Part of a small language model's weights: 9 layers, MLP 3072 squared ReLU.
Each number is 200 + 30 x the weight over its row's rms, rounded and kept within 0 to 999. Layers, rows and columns count from 0. The size before them is the row's rms in percent of the matrix's.

# layer 3 attention value, 768x768, rms 0.131, rows 100-208, columns 320-383
096,211,206,224,165,186,189,223,199,181,177,270,187,222,238,151,196,178,188,248,193,183,166,183,206,253,162,200,143,162,214,158,245,218,220,221,215,204,221,233,174,247,195,219,196,163,165,189,236,225,241,214,196,196,226,136,224,166,184,157,173,203,218,216,199
099,221,204,187,176,181,205,170,203,197,209,239,227,216,215,203,199,215,222,221,220,206,276,261,191,215,188,230,201,190,196,250,222,168,195,212,202,239,208,212,176,240,221,232,245,170,170,208,158,227,180,148,166,192,212,228,124,224,225,259,148,191,185,223,187
095,181,259,210,201,171,242,211,179,200,213,221,145,161,241,198,237,150,278,155,222,222,192,191,236,225,173,163,191,195,201,166,165,185,241,196,153,169,230,219,222,182,199,201,153,250,205,188,221,197,206,246,224,212,185,174,166,231,250,240,255,254,191,193,148
097,262,252,200,191,190,241,209,183,233,208,243,221,177,202,249,194,221,239,186,189,201,214,188,203,179,155,195,215,193,167,212,225,189,184,254,168,231,227,193,250,219,182,198,219,167,196,254,201,203,197,144,182,229,174,195,254,172,179,204,192,224,153,195,189
102,217,186,162,274,207,188,257,225,180,195,205,175,154,212,208,235,184,163,244,205,240,189,237,181,206,228,193,178,203,218,143,192,187,203,247,234,202,204,203,232,206,215,201,170,182,213,218,175,179,204,169,144,231,231,182,243,171,225,213,247,170,262,261,159
096,226,192,198,171,251,225,195,238,179,195,142,170,236,203,215,242,155,257,188,256,211,239,178,216,139,216,187,200,250,191,213,200,181,196,197,256,233,146,219,211,165,202,201,164,196,205,219,219,194,188,178,191,180,195,194,227,233,152,206,180,171,225,227,191
100,204,229,184,203,137,187,149,165,252,160,180,210,184,254,215,201,210,188,175,181,154,216,184,187,184,285,225,230,238,172,201,203,159,177,205,136,164,172,184,197,186,232,207,200,215,212,187,235,186,183,236,187,133,186,222,268,191,173,230,193,209,233,231,199
096,190,185,254,219,198,200,122,217,187,235,195,162,188,196,208,176,172,192,215,209,262,213,207,268,215,219,205,176,177,156,205,158,180,231,197,211,178,206,218,162,226,230,193,177,218,161,157,192,204,148,140,223,183,206,241,172,179,225,187,201,244,196,243,192
096,209,243,197,258,166,188,192,248,221,196,164,229,154,253,187,211,174,200,202,223,222,220,202,237,207,185,236,224,188,163,230,184,214,188,198,230,200,200,210,156,217,211,196,203,246,241,200,188,237,191,121,251,254,258,181,203,191,219,181,206,199,197,230,204
099,290,212,136,182,160,224,142,200,186,256,211,198,209,219,197,179,153,228,219,179,196,183,198,208,195,205,232,217,216,175,231,218,172,225,216,170,240,196,214,207,169,198,234,199,154,177,212,166,205,170,177,238,218,195,188,223,168,157,247,212,235,155,188,170
098,176,171,169,243,194,178,154,198,208,239,263,191,215,189,166,169,191,179,179,149,171,195,212,191,190,226,184,178,237,171,210,175,225,174,201,257,265,172,232,192,193,196,204,184,191,169,234,161,198,225,219,172,212,157,198,225,208,216,194,234,187,189,201,149
100,156,220,215,202,227,204,209,198,203,208,249,232,218,193,192,266,176,215,160,195,186,207,201,294,198,179,198,210,166,231,173,227,186,161,204,195,188,170,209,219,184,246,189,192,173,192,173,199,162,215,261,204,191,200,190,208,203,190,221,147,162,202,235,181
096,194,240,211,198,177,203,197,219,242,182,219,234,196,149,129,191,193,202,180,225,222,174,206,217,208,228,220,270,185,161,173,206,170,209,206,129,193,202,151,209,175,195,198,189,178,208,226,223,129,203,248,194,223,234,234,237,279,242,201,125,173,188,193,179
100,157,206,199,187,183,245,237,208,192,217,229,225,179,227,205,232,210,202,176,162,197,225,211,261,190,263,188,170,144,181,159,178,219,207,225,184,195,220,188,208,200,129,165,230,158,173,150,186,272,193,170,201,169,232,216,222,170,188,241,228,227,198,171,191
098,191,230,177,225,222,202,158,166,205,180,216,183,184,224,155,211,254,142,184,231,250,193,199,147,202,213,185,223,198,157,205,208,176,217,205,163,248,165,194,161,167,188,205,151,193,228,195,222,227,169,195,208,195,190,227,235,220,254,204,204,150,190,181,189
097,272,226,222,227,197,198,245,159,237,160,216,161,237,212,163,179,167,239,213,183,179,161,247,223,164,222,220,191,229,209,227,232,197,223,185,200,208,164,190,228,229,154,208,221,216,166,168,237,224,162,237,186,223,210,215,218,173,186,195,190,242,217,178,163
097,220,196,216,192,232,200,220,190,201,136,163,196,209,185,220,224,194,215,170,211,261,263,260,145,208,165,156,168,189,239,197,199,183,132,220,140,215,95,151,201,182,169,155,206,184,164,190,218,170,182,186,203,194,222,207,175,262,228,152,222,195,217,223,171
101,226,224,180,262,236,209,177,216,199,212,206,166,237,136,254,181,235,171,193,192,236,249,218,246,232,213,166,221,212,215,163,197,208,176,169,214,238,225,193,200,222,183,262,197,199,200,114,177,224,195,160,139,211,181,188,181,230,185,166,184,189,213,181,204
098,185,201,198,207,226,210,210,177,204,152,191,236,238,153,194,214,173,237,234,232,210,239,237,203,270,219,201,157,185,140,222,210,192,203,232,240,148,214,181,236,192,236,236,226,209,157,187,155,175,186,218,229,176,152,167,239,198,192,180,228,169,247,171,228
095,229,168,225,209,222,172,192,223,228,223,255,196,200,215,210,228,190,179,212,233,210,138,170,215,165,205,209,145,185,180,148,190,204,213,223,242,239,207,235,186,222,192,190,171,198,185,199,160,187,217,166,223,197,231,225,193,177,161,236,153,266,219,226,219
096,212,197,161,182,181,218,198,222,220,136,244,247,218,226,157,227,158,235,182,163,240,226,218,218,188,258,222,210,192,219,193,177,216,194,173,196,198,218,189,191,196,190,212,126,171,179,225,210,254,252,210,204,208,213,183,209,165,244,193,197,223,200,211,176
098,205,192,221,177,173,202,226,131,230,201,213,240,267,185,156,217,189,185,257,184,210,171,181,211,180,215,214,180,158,274,154,207,189,177,218,185,208,218,140,187,186,219,221,209,198,181,219,182,216,186,181,199,211,261,186,195,172,192,172,195,214,176,182,236
101,183,171,192,251,211,186,180,187,197,129,181,240,169,235,166,156,190,231,164,179,208,187,266,172,214,222,220,148,164,276,241,226,226,182,213,215,212,186,227,201,202,176,230,173,200,167,193,166,235,182,187,204,203,155,215,161,172,231,235,252,214,214,184,226
099,250,199,199,238,275,200,192,267,213,180,190,158,185,192,187,221,172,181,181,199,228,204,167,173,180,204,242,105,133,173,233,222,199,181,149,170,187,227,227,173,180,176,180,195,208,220,204,152,215,218,228,178,232,223,228,216,182,184,194,194,186,189,191,204
102,199,225,191,187,193,237,214,230,199,168,222,208,194,219,248,233,247,154,187,198,218,177,199,200,153,184,200,258,193,233,153,165,177,183,219,211,158,238,216,223,197,249,170,229,196,248,205,198,195,233,264,184,242,167,224,175,176,170,233,209,179,154,222,215
099,199,205,182,196,212,178,186,153,214,229,210,174,162,242,231,178,167,249,242,125,214,215,210,238,247,258,220,206,219,188,183,196,239,152,193,201,180,223,200,210,203,175,213,187,215,232,205,239,259,199,182,207,238,173,215,239,234,268,253,233,215,134,218,212
100,170,183,161,248,161,171,182,178,215,189,275,239,228,262,213,232,199,213,240,162,173,168,167,166,192,197,162,229,228,249,172,230,214,265,201,203,210,191,137,172,230,189,175,195,206,190,174,202,201,222,205,235,188,187,202,180,196,221,177,184,255,191,189,194
101,185,207,144,187,170,200,158,181,221,218,194,170,197,216,252,172,185,162,125,185,200,205,241,217,233,202,198,218,164,207,182,180,159,198,189,175,229,187,207,222,142,221,242,168,215,202,193,181,222,226,209,200,187,191,184,204,222,180,191,245,180,230,248,215
106,168,198,162,206,178,216,217,186,220,197,198,199,187,201,188,207,204,160,215,204,197,202,269,216,209,218,235,207,206,260,234,204,142,212,203,213,204,211,218,186,251,241,183,194,160,192,230,203,207,185,181,214,219,141,224,233,105,186,191,221,213,200,163,195
103,202,179,215,226,266,257,224,201,173,219,216,197,189,209,180,156,199,301,239,204,171,201,242,219,189,243,181,197,220,222,212,190,181,200,187,209,240,154,190,212,224,206,211,221,217,148,184,153,248,187,133,224,191,223,165,178,231,182,196,172,250,149,185,223
101,156,210,167,162,171,162,180,216,176,193,153,234,201,180,215,195,169,214,178,193,143,214,175,211,253,181,139,187,243,199,181,171,162,226,191,234,186,226,192,214,186,169,205,290,224,255,175,232,243,214,160,198,181,169,203,256,176,190,205,243,189,210,198,228
104,189,249,196,143,127,220,208,195,185,246,231,245,165,171,150,203,161,207,124,215,216,196,184,189,211,184,209,167,193,223,200,199,139,195,169,204,144,212,237,234,178,206,224,226,230,257,219,206,161,241,160,134,214,186,145,230,187,183,210,277,138,234,198,197
103,233,228,142,228,229,208,194,174,181,139,176,209,183,229,234,192,227,179,213,178,189,206,216,231,199,210,208,213,201,192,242,219,186,153,185,196,165,144,242,192,157,220,221,241,220,214,200,244,232,215,195,226,249,159,259,172,218,229,150,161,129,241,199,206
106,191,207,209,184,140,238,215,246,182,183,200,201,197,174,183,202,196,228,118,186,187,219,152,196,205,247,289,179,242,214,183,209,169,206,205,233,118,218,144,214,195,230,126,170,183,220,203,200,189,211,199,215,202,214,184,211,213,219,206,209,191,171,196,184
106,222,152,192,153,199,132,175,178,181,228,137,201,185,186,204,207,185,235,210,188,174,238,194,224,201,161,185,169,199,156,160,209,164,189,203,192,195,228,205,218,165,224,178,211,171,216,155,185,194,159,194,168,212,152,151,255,271,275,202,190,200,213,204,164
103,205,187,177,206,169,207,134,220,230,182,146,231,107,167,186,216,158,211,174,186,211,188,191,151,216,224,132,222,207,224,216,222,220,193,236,263,185,235,196,145,216,212,192,229,188,170,173,102,214,178,184,203,192,171,248,237,184,219,189,189,169,253,177,165
103,200,171,193,194,226,215,220,210,175,168,161,210,197,184,174,199,205,195,210,240,171,215,184,216,215,232,207,222,225,260,190,198,207,161,242,247,176,171,190,207,190,215,207,210,196,187,180,179,210,203,183,196,216,167,165,186,200,190,195,199,129,250,234,217
100,151,171,245,197,235,186,178,228,206,234,172,260,163,221,146,158,219,154,216,179,235,256,208,205,240,207,169,166,186,247,173,243,228,200,220,138,195,254,180,156,210,215,199,238,229,182,172,206,171,134,192,239,226,207,196,250,217,196,190,211,168,135,226,211
103,219,218,212,231,224,151,244,213,148,189,220,188,183,235,176,159,222,157,204,208,183,169,210,160,252,218,217,190,180,193,184,181,197,235,245,167,265,191,221,157,199,267,173,164,205,125,197,150,203,218,218,166,204,147,249,146,210,234,188,219,217,231,219,254
102,226,199,206,237,219,232,267,214,148,196,226,219,187,190,213,206,199,210,174,209,185,201,192,204,194,206,149,189,182,165,244,212,231,197,221,213,193,197,171,229,193,184,165,176,205,221,207,197,162,189,175,180,186,222,251,226,251,244,232,184,222,160,195,188
106,207,233,203,258,179,204,149,247,251,244,171,189,215,214,181,193,187,198,161,144,219,237,200,176,191,200,250,251,229,265,220,162,213,205,240,190,165,229,129,200,208,212,199,205,236,185,159,220,156,214,165,258,257,207,195,265,178,173,268,154,172,229,235,193
101,191,224,209,231,240,173,176,204,227,199,238,211,267,205,210,175,164,149,219,186,197,205,220,200,207,232,162,218,207,195,158,197,184,196,243,233,214,162,169,198,179,176,217,136,220,206,165,140,206,204,214,235,230,195,161,243,173,209,237,208,204,190,206,239
097,195,223,130,170,212,191,223,258,170,170,195,145,163,215,186,181,163,174,235,157,170,136,185,205,215,238,241,190,212,224,223,207,211,156,175,240,206,269,206,174,206,154,176,209,200,237,187,162,226,199,187,247,207,173,175,219,182,161,202,242,181,258,219,213
099,191,193,229,190,170,204,218,161,183,201,210,158,212,239,141,205,195,173,224,212,153,192,183,191,214,251,177,188,142,237,172,201,174,167,196,174,204,204,214,166,240,191,143,193,221,202,176,191,217,233,233,226,181,245,174,180,186,162,216,142,243,192,201,149
101,184,187,180,171,192,230,177,168,213,165,152,202,183,245,167,247,233,172,237,190,197,249,229,199,191,144,227,161,201,196,205,202,224,232,222,194,195,165,192,194,248,226,171,163,164,129,206,146,206,158,178,218,233,161,157,181,234,155,238,206,212,173,179,217
106,204,207,178,190,259,228,143,164,241,173,178,227,181,223,203,207,194,192,188,213,174,208,239,172,171,157,202,198,204,175,186,220,179,164,157,239,193,176,197,198,213,199,193,179,185,200,228,141,231,211,203,200,158,186,209,187,139,222,200,182,242,168,189,216
103,161,170,212,214,226,168,184,201,161,235,204,209,237,201,169,171,204,214,255,215,161,169,217,141,150,171,189,182,186,155,154,219,236,240,223,188,224,222,192,164,214,176,227,191,196,156,190,231,212,204,210,189,198,226,222,207,164,161,203,183,225,220,194,201
102,209,183,185,227,175,191,184,193,164,255,231,218,214,193,203,205,194,130,185,211,205,180,218,218,208,175,187,253,222,175,223,205,169,211,228,220,214,258,169,178,239,205,232,172,213,234,237,157,189,190,145,172,259,173,158,193,208,205,233,263,171,211,177,192
107,225,186,222,211,202,253,230,204,181,204,251,300,186,165,253,198,220,190,188,248,172,173,163,192,265,168,195,188,244,198,190,177,238,226,212,159,171,253,200,168,229,193,221,218,204,251,213,226,190,150,175,199,196,222,158,206,200,208,180,156,208,232,250,208
103,201,182,155,221,173,239,165,226,217,191,191,204,131,214,233,184,166,216,134,272,124,200,187,168,208,162,187,177,212,267,227,218,195,180,188,194,204,177,196,164,204,185,171,180,248,209,161,222,184,198,188,195,162,225,160,218,223,205,170,285,184,209,214,234
102,258,233,243,181,202,165,198,185,239,189,172,231,225,227,176,231,160,190,229,201,204,203,193,240,233,168,173,207,176,243,149,181,236,196,222,186,199,213,199,187,170,194,207,163,149,192,189,202,205,210,193,196,205,195,155,253,154,160,161,219,208,238,193,222
100,218,211,213,231,196,204,255,174,189,220,159,96,165,198,265,194,201,166,208,181,154,237,208,277,180,195,178,175,189,197,190,191,216,228,219,193,133,130,240,193,216,183,181,213,215,197,190,281,207,193,190,179,229,178,192,211,181,178,159,201,167,221,234,175
104,255,245,207,207,201,219,183,160,230,145,211,187,261,166,201,197,214,182,206,189,265,217,183,149,211,242,186,202,191,159,162,255,219,298,206,195,200,184,200,190,201,198,186,244,154,202,177,208,206,185,215,203,207,212,211,226,166,199,227,203,249,210,185,163
110,209,215,192,234,200,205,184,192,195,198,209,202,183,246,193,246,177,158,258,178,211,164,208,169,192,170,188,146,233,262,254,158,192,214,245,236,207,268,230,171,210,193,192,263,171,250,201,157,236,211,240,180,215,184,145,118,181,206,237,184,173,200,185,188
105,218,215,186,123,304,145,238,214,224,164,208,233,223,166,249,170,195,211,147,196,191,267,183,242,238,146,209,236,184,238,172,202,231,284,232,157,255,204,205,234,209,204,198,154,188,243,187,194,218,210,171,191,236,212,216,301,148,189,161,251,168,231,264,211
104,184,248,174,214,214,200,199,219,166,132,248,169,192,193,191,234,188,212,205,199,206,211,206,154,240,193,198,243,167,166,205,197,156,239,209,177,205,227,199,180,175,227,187,244,216,178,235,181,207,190,205,236,233,232,162,127,232,223,180,243,207,171,205,209
100,218,203,246,224,187,246,200,218,242,160,189,186,211,149,207,208,186,190,196,243,214,243,184,163,131,231,186,157,192,242,245,194,228,197,157,185,187,174,210,162,161,217,194,215,210,245,162,170,187,254,233,221,212,184,212,172,189,177,244,198,226,153,183,188
103,206,188,189,218,238,248,173,205,259,152,162,164,181,230,209,162,187,155,173,212,174,191,211,143,183,223,192,209,217,231,201,170,166,212,210,254,203,208,153,226,183,220,165,159,252,190,184,185,164,151,211,248,155,197,209,218,234,193,208,206,169,186,186,151
102,230,202,225,211,156,150,191,137,207,147,187,212,163,161,181,198,215,210,184,207,203,245,231,178,211,201,200,219,186,182,128,224,233,240,204,225,201,206,203,196,192,209,173,244,195,232,210,217,198,227,182,185,232,185,200,167,172,241,209,218,183,215,206,196
102,229,194,176,204,166,186,137,129,101,181,200,198,180,174,232,149,180,211,229,163,179,228,185,213,192,213,200,174,148,193,142,229,188,203,155,217,216,139,288,200,187,178,237,180,174,221,216,155,260,189,163,290,211,166,177,177,187,211,195,235,162,276,226,181
103,156,233,212,207,185,253,187,169,187,160,263,212,193,215,202,187,190,185,203,188,162,257,197,206,257,159,184,216,164,169,197,201,198,236,209,192,180,207,217,212,234,234,166,155,229,188,221,207,169,238,235,145,224,218,157,213,200,136,211,232,163,213,247,159
103,157,226,212,290,259,227,156,184,246,205,307,167,203,216,196,204,232,185,190,213,151,205,205,142,209,173,164,232,177,255,149,202,234,234,165,270,177,189,189,207,199,167,203,182,179,241,186,234,198,210,208,186,208,225,189,249,246,179,165,233,150,157,186,194
102,153,245,188,174,208,175,157,226,205,183,214,172,182,230,215,214,177,246,207,183,233,164,222,141,200,201,174,232,149,155,222,207,232,213,214,229,229,179,201,202,243,163,187,222,219,206,271,194,237,243,234,198,207,204,171,145,236,215,201,232,197,228,201,181
107,230,235,182,243,166,212,210,188,225,212,234,167,262,204,193,237,179,199,257,216,188,207,210,207,153,140,178,168,165,198,182,197,170,163,221,167,226,191,229,193,247,195,207,186,213,275,260,239,175,177,180,214,167,265,198,201,255,222,191,201,213,218,193,154
102,193,193,201,235,235,211,169,150,192,181,191,235,197,198,198,242,189,234,231,233,239,241,150,202,217,182,217,185,212,225,187,177,181,178,233,200,215,213,213,144,194,188,234,220,253,213,227,196,231,237,230,208,175,215,202,163,228,193,181,146,176,208,186,204
104,140,230,199,192,238,209,178,196,216,197,182,214,193,176,223,225,213,201,203,216,231,200,220,187,157,196,148,192,198,179,220,213,169,217,180,236,220,184,206,225,178,182,227,192,182,128,223,193,254,179,199,201,185,198,195,218,202,196,215,205,162,187,157,153
107,131,204,244,176,185,203,136,186,88,208,206,163,166,177,235,159,196,186,183,199,238,207,166,181,210,142,181,184,186,183,159,195,178,185,233,222,211,188,170,193,236,171,171,213,188,191,159,236,209,152,169,222,177,223,200,203,203,259,197,140,226,187,199,217
102,229,227,255,193,159,211,229,256,221,138,233,213,200,238,208,182,226,196,191,189,224,176,199,153,211,210,131,190,137,242,230,209,183,191,179,214,214,239,209,148,265,177,201,223,167,215,217,185,208,184,173,158,226,236,183,182,221,194,202,180,171,248,196,225
101,192,171,212,232,185,215,216,208,195,194,211,212,218,159,139,170,140,164,184,210,210,223,170,180,303,202,229,171,224,234,199,167,175,191,208,192,216,177,133,229,199,236,165,192,243,170,154,191,152,174,173,173,177,219,227,187,185,233,236,189,201,169,243,199
103,163,174,219,162,147,144,213,192,211,170,154,148,245,257,187,152,197,195,207,240,205,202,162,178,173,174,227,185,180,206,233,258,237,215,224,138,209,203,213,213,184,193,201,239,189,179,190,202,194,168,187,172,188,236,230,199,195,195,190,231,132,192,179,184
104,193,194,204,246,201,202,177,189,189,278,144,222,168,202,165,247,188,229,199,134,214,211,160,210,206,233,157,200,171,227,254,166,165,192,222,176,225,233,195,189,202,223,203,178,193,225,176,247,193,221,189,225,215,205,173,193,213,198,170,190,246,299,199,186
103,203,192,202,238,204,199,199,150,208,233,170,140,192,167,240,190,128,204,235,224,140,195,181,218,170,182,227,214,195,198,241,206,188,210,203,152,195,175,211,177,157,260,185,204,210,193,163,169,210,151,208,209,212,216,211,277,210,229,220,178,172,162,165,160
105,215,154,205,161,202,185,189,201,189,239,194,222,154,191,202,185,190,183,139,187,177,209,218,198,257,190,190,266,205,163,243,198,266,197,206,224,226,262,190,140,201,184,237,134,260,247,187,188,224,203,186,187,202,216,241,188,223,232,196,174,252,188,185,228
100,122,179,158,205,190,255,221,194,178,252,163,155,255,194,200,192,152,165,169,205,181,160,175,207,209,185,221,169,245,217,158,175,239,231,220,179,229,182,194,215,215,233,222,264,186,208,210,202,167,207,221,221,175,205,147,192,187,241,205,216,176,193,180,193
102,184,255,238,236,184,224,247,208,151,232,182,155,179,318,220,221,188,186,176,202,178,241,225,145,182,174,187,172,184,229,151,163,192,276,196,171,225,218,155,266,160,211,180,140,228,262,125,135,199,219,197,171,157,169,200,185,194,179,186,214,279,230,177,207
101,161,226,240,212,192,227,228,133,169,183,202,214,135,183,249,207,202,165,220,211,191,166,248,244,135,207,224,177,227,207,191,183,196,204,194,185,218,225,168,160,209,173,154,224,216,229,194,180,205,166,193,95,182,163,216,196,218,140,185,252,188,218,222,225
101,210,198,215,227,188,244,188,196,212,197,264,226,206,197,152,204,223,248,210,175,207,194,151,178,260,168,177,249,194,206,228,178,189,217,169,267,181,199,202,209,177,268,160,121,165,286,186,194,199,221,186,267,195,203,164,226,187,221,206,181,195,224,192,172
103,240,171,202,221,186,157,131,180,191,240,225,210,206,223,220,197,179,218,204,237,239,224,223,213,154,259,274,174,188,262,180,169,260,216,201,191,206,184,214,219,188,200,215,176,167,146,197,182,243,194,226,159,207,140,195,164,214,190,199,238,145,210,183,183
103,186,202,170,244,193,199,153,155,163,212,242,274,204,204,265,199,255,161,175,188,215,210,215,212,109,206,213,239,224,199,161,217,164,178,223,114,175,232,231,199,238,182,231,195,145,203,127,170,218,221,214,203,209,207,208,201,176,212,196,216,199,200,184,170
104,209,190,201,227,194,166,199,285,231,254,177,180,251,156,232,206,163,160,219,187,204,228,196,196,223,213,202,219,248,203,169,228,186,194,170,184,172,229,217,202,211,239,241,267,188,244,181,179,173,180,211,189,183,168,181,191,253,221,208,223,202,176,122,210
104,184,180,197,187,231,190,223,227,99,188,235,193,199,146,241,179,190,186,199,214,209,202,231,181,177,217,211,206,221,203,177,197,218,202,198,156,173,186,236,208,203,180,194,177,246,246,203,210,188,255,176,219,221,233,222,206,189,191,234,245,176,156,200,195
106,167,229,169,215,201,184,166,192,184,238,173,219,239,218,195,243,194,260,216,141,221,199,158,205,166,213,145,253,180,152,211,214,260,210,191,229,202,203,194,227,165,233,241,227,209,220,185,197,169,207,231,211,208,173,188,162,212,142,196,226,248,193,168,238
098,262,180,190,159,189,180,258,157,147,215,182,220,221,192,148,217,163,199,133,157,189,215,203,210,201,188,208,210,194,160,182,174,212,217,205,199,170,179,199,191,171,218,199,205,192,217,190,169,208,226,257,166,248,177,206,215,182,210,135,152,287,218,200,188
102,193,165,237,157,154,165,178,199,191,208,214,213,194,231,193,175,159,185,186,281,151,228,194,164,191,246,137,207,221,207,214,241,193,155,218,216,198,187,240,193,223,215,267,229,244,229,225,181,219,189,184,205,222,186,194,204,215,177,172,257,109,209,193,174
100,195,188,204,132,186,228,189,170,198,284,208,177,236,168,222,175,233,207,206,203,252,218,170,166,117,178,199,215,208,178,268,144,229,242,185,209,216,174,162,177,189,193,219,214,190,245,205,174,166,217,248,147,235,195,202,217,207,256,212,187,248,178,250,196
101,208,227,155,306,250,205,216,207,249,176,260,213,203,177,189,233,202,193,197,189,177,229,162,176,165,283,237,214,192,181,209,209,209,258,184,198,220,260,199,221,205,232,205,161,158,194,217,157,172,217,191,179,148,212,187,167,181,173,176,130,172,166,221,249
106,216,195,198,147,180,197,207,155,239,231,221,210,178,157,169,181,227,151,178,227,213,149,227,141,221,194,191,271,175,184,206,154,159,196,208,213,234,151,223,222,178,172,241,166,234,191,224,187,198,182,256,231,186,192,180,167,172,181,174,174,187,206,260,177
101,239,232,246,234,212,198,159,205,215,252,168,171,203,250,260,201,209,158,183,213,188,142,208,270,207,179,230,146,167,205,186,206,179,214,110,164,243,188,241,203,217,229,255,232,201,96,183,218,233,199,172,194,187,206,183,142,228,223,218,207,193,219,152,196
103,175,160,187,218,180,213,186,201,222,205,199,184,232,246,176,237,226,199,230,228,187,218,134,139,151,230,233,195,217,205,208,191,214,228,234,130,214,211,234,258,192,147,239,192,179,198,194,239,161,240,203,201,211,190,199,248,257,201,178,249,213,247,180,179
103,276,198,222,204,160,234,214,228,197,206,185,127,198,237,101,202,242,144,166,262,171,182,173,226,195,194,238,113,202,145,240,235,197,196,225,195,232,227,142,186,259,177,185,171,211,160,178,245,244,219,174,181,204,222,166,224,190,250,206,227,240,155,261,228
100,214,183,194,188,184,211,217,220,200,173,207,180,194,205,95,229,175,160,234,173,215,171,181,203,215,177,212,172,194,214,208,170,194,224,224,236,191,198,183,132,286,195,139,169,229,203,224,147,182,198,233,230,153,184,159,223,190,226,221,200,214,168,147,245
101,197,187,137,208,185,159,203,148,184,186,204,215,198,235,215,96,220,212,213,201,200,194,209,187,158,185,248,175,212,231,272,144,228,172,160,234,167,180,116,220,217,170,223,206,189,231,228,209,229,223,145,190,173,211,150,232,208,207,178,239,183,190,193,230
105,175,240,205,107,163,175,244,223,182,302,238,179,198,217,236,259,206,202,197,232,233,187,139,198,246,204,195,177,219,164,283,187,207,174,184,205,134,212,194,223,221,225,241,211,243,157,160,210,236,186,213,177,220,181,200,201,180,176,210,260,221,184,215,208
100,259,185,197,136,192,255,186,241,178,239,150,201,173,209,153,232,199,207,207,223,201,180,192,215,193,210,205,192,161,222,180,161,242,200,196,119,188,191,233,209,202,133,168,142,187,212,203,230,191,183,185,248,173,212,150,222,205,184,247,178,229,203,194,168
105,192,253,179,218,223,226,210,223,227,232,196,232,210,221,211,208,218,191,210,252,212,199,209,180,214,208,180,165,206,141,209,179,213,239,192,226,193,201,230,159,198,186,213,264,171,177,243,178,168,223,190,239,188,202,175,210,213,216,201,196,171,201,189,260
103,210,192,184,278,209,169,207,197,180,235,170,167,190,166,182,227,252,176,164,185,207,216,209,223,181,193,234,228,221,212,229,164,243,194,198,224,151,262,215,215,184,203,179,203,209,142,149,139,229,274,216,238,206,193,221,224,233,266,162,208,216,240,227,230
103,234,239,194,155,199,204,201,239,171,242,210,207,200,186,223,245,167,196,123,216,159,199,192,244,175,175,227,265,232,162,172,197,209,214,211,211,183,231,225,172,203,200,149,191,286,204,177,203,168,193,201,211,190,231,183,169,155,220,207,156,198,228,190,164
102,197,175,218,204,217,187,215,150,251,200,239,197,243,165,240,190,170,261,192,238,177,161,231,219,192,177,220,204,252,208,236,217,155,191,250,193,174,249,278,204,232,233,175,234,176,209,178,241,199,162,167,172,224,177,205,182,221,191,175,119,217,194,206,192
106,172,168,229,164,217,181,239,175,109,179,248,204,171,271,185,203,153,254,191,168,180,191,188,152,227,222,204,203,206,236,234,187,196,192,194,143,215,149,267,239,212,205,201,161,218,195,226,156,203,165,152,194,217,234,223,214,226,240,206,243,163,204,217,146
106,173,240,194,177,281,197,209,210,209,155,227,223,209,217,197,242,200,197,158,226,195,183,180,176,200,169,169,244,178,200,195,184,199,191,215,267,211,201,225,213,221,209,177,235,214,217,233,189,220,205,187,232,266,230,247,165,175,233,155,140,249,264,220,234
105,190,208,222,194,173,184,188,241,222,206,195,181,224,250,142,221,175,242,251,185,212,204,164,150,189,174,216,200,177,210,206,225,205,246,198,149,167,203,211,167,185,208,182,202,179,207,222,192,229,197,197,163,237,304,212,313,211,220,165,132,207,192,197,202
101,264,182,211,234,202,182,204,232,144,179,148,201,173,162,209,173,165,207,186,194,173,201,170,184,200,208,164,223,135,198,160,201,201,210,168,177,196,229,224,214,179,255,211,180,220,217,149,187,156,195,157,231,203,212,179,192,217,185,189,224,165,148,274,233
102,165,201,152,247,255,146,208,168,194,114,160,150,167,248,222,172,191,268,183,187,262,226,218,179,189,171,223,195,152,152,214,195,203,191,206,226,209,196,242,156,185,212,224,188,230,213,184,208,212,243,223,234,251,252,138,195,210,186,220,197,239,251,202,206
105,183,237,171,203,180,188,200,194,254,182,188,192,190,205,168,221,185,208,195,203,218,225,182,223,216,211,238,162,147,169,151,189,231,188,207,156,217,261,214,225,198,138,202,164,207,249,190,241,228,200,200,228,191,249,184,245,141,230,213,169,223,219,257,243
107,220,162,203,242,202,144,216,206,214,251,194,175,236,251,208,216,172,253,208,167,250,177,173,156,203,150,181,221,160,181,154,199,196,174,188,208,182,198,197,193,174,158,189,209,191,240,227,162,261,174,213,190,254,194,217,280,175,235,162,180,210,206,205,191
101,204,205,199,202,205,199,145,184,179,216,181,220,180,195,207,262,213,220,239,238,225,179,131,124,177,163,211,223,196,204,196,191,210,197,202,194,188,144,210,174,222,149,151,162,234,187,189,233,197,205,204,191,187,237,211,242,215,211,214,204,165,193,199,167
104,209,203,254,192,95,183,181,256,261,252,230,165,157,182,258,207,172,158,197,203,202,187,155,234,179,151,164,178,170,216,207,226,181,163,170,186,189,205,218,223,199,158,250,229,168,219,245,233,187,226,177,162,203,256,204,136,138,253,207,212,240,254,273,192
104,207,189,214,247,202,154,235,203,204,124,186,233,237,234,214,214,156,175,167,171,214,222,209,199,250,205,181,257,181,216,200,198,169,245,202,228,239,240,219,168,194,223,203,153,179,248,200,149,150,182,179,180,226,178,153,189,192,252,194,237,215,223,190,186
106,194,164,177,239,172,250,230,191,178,175,220,211,162,176,205,187,215,239,250,190,142,206,189,209,217,186,216,203,192,198,245,171,247,210,198,224,216,204,211,179,129,172,180,198,194,279,224,195,217,241,170,193,212,199,190,240,225,159,211,190,214,207,199,215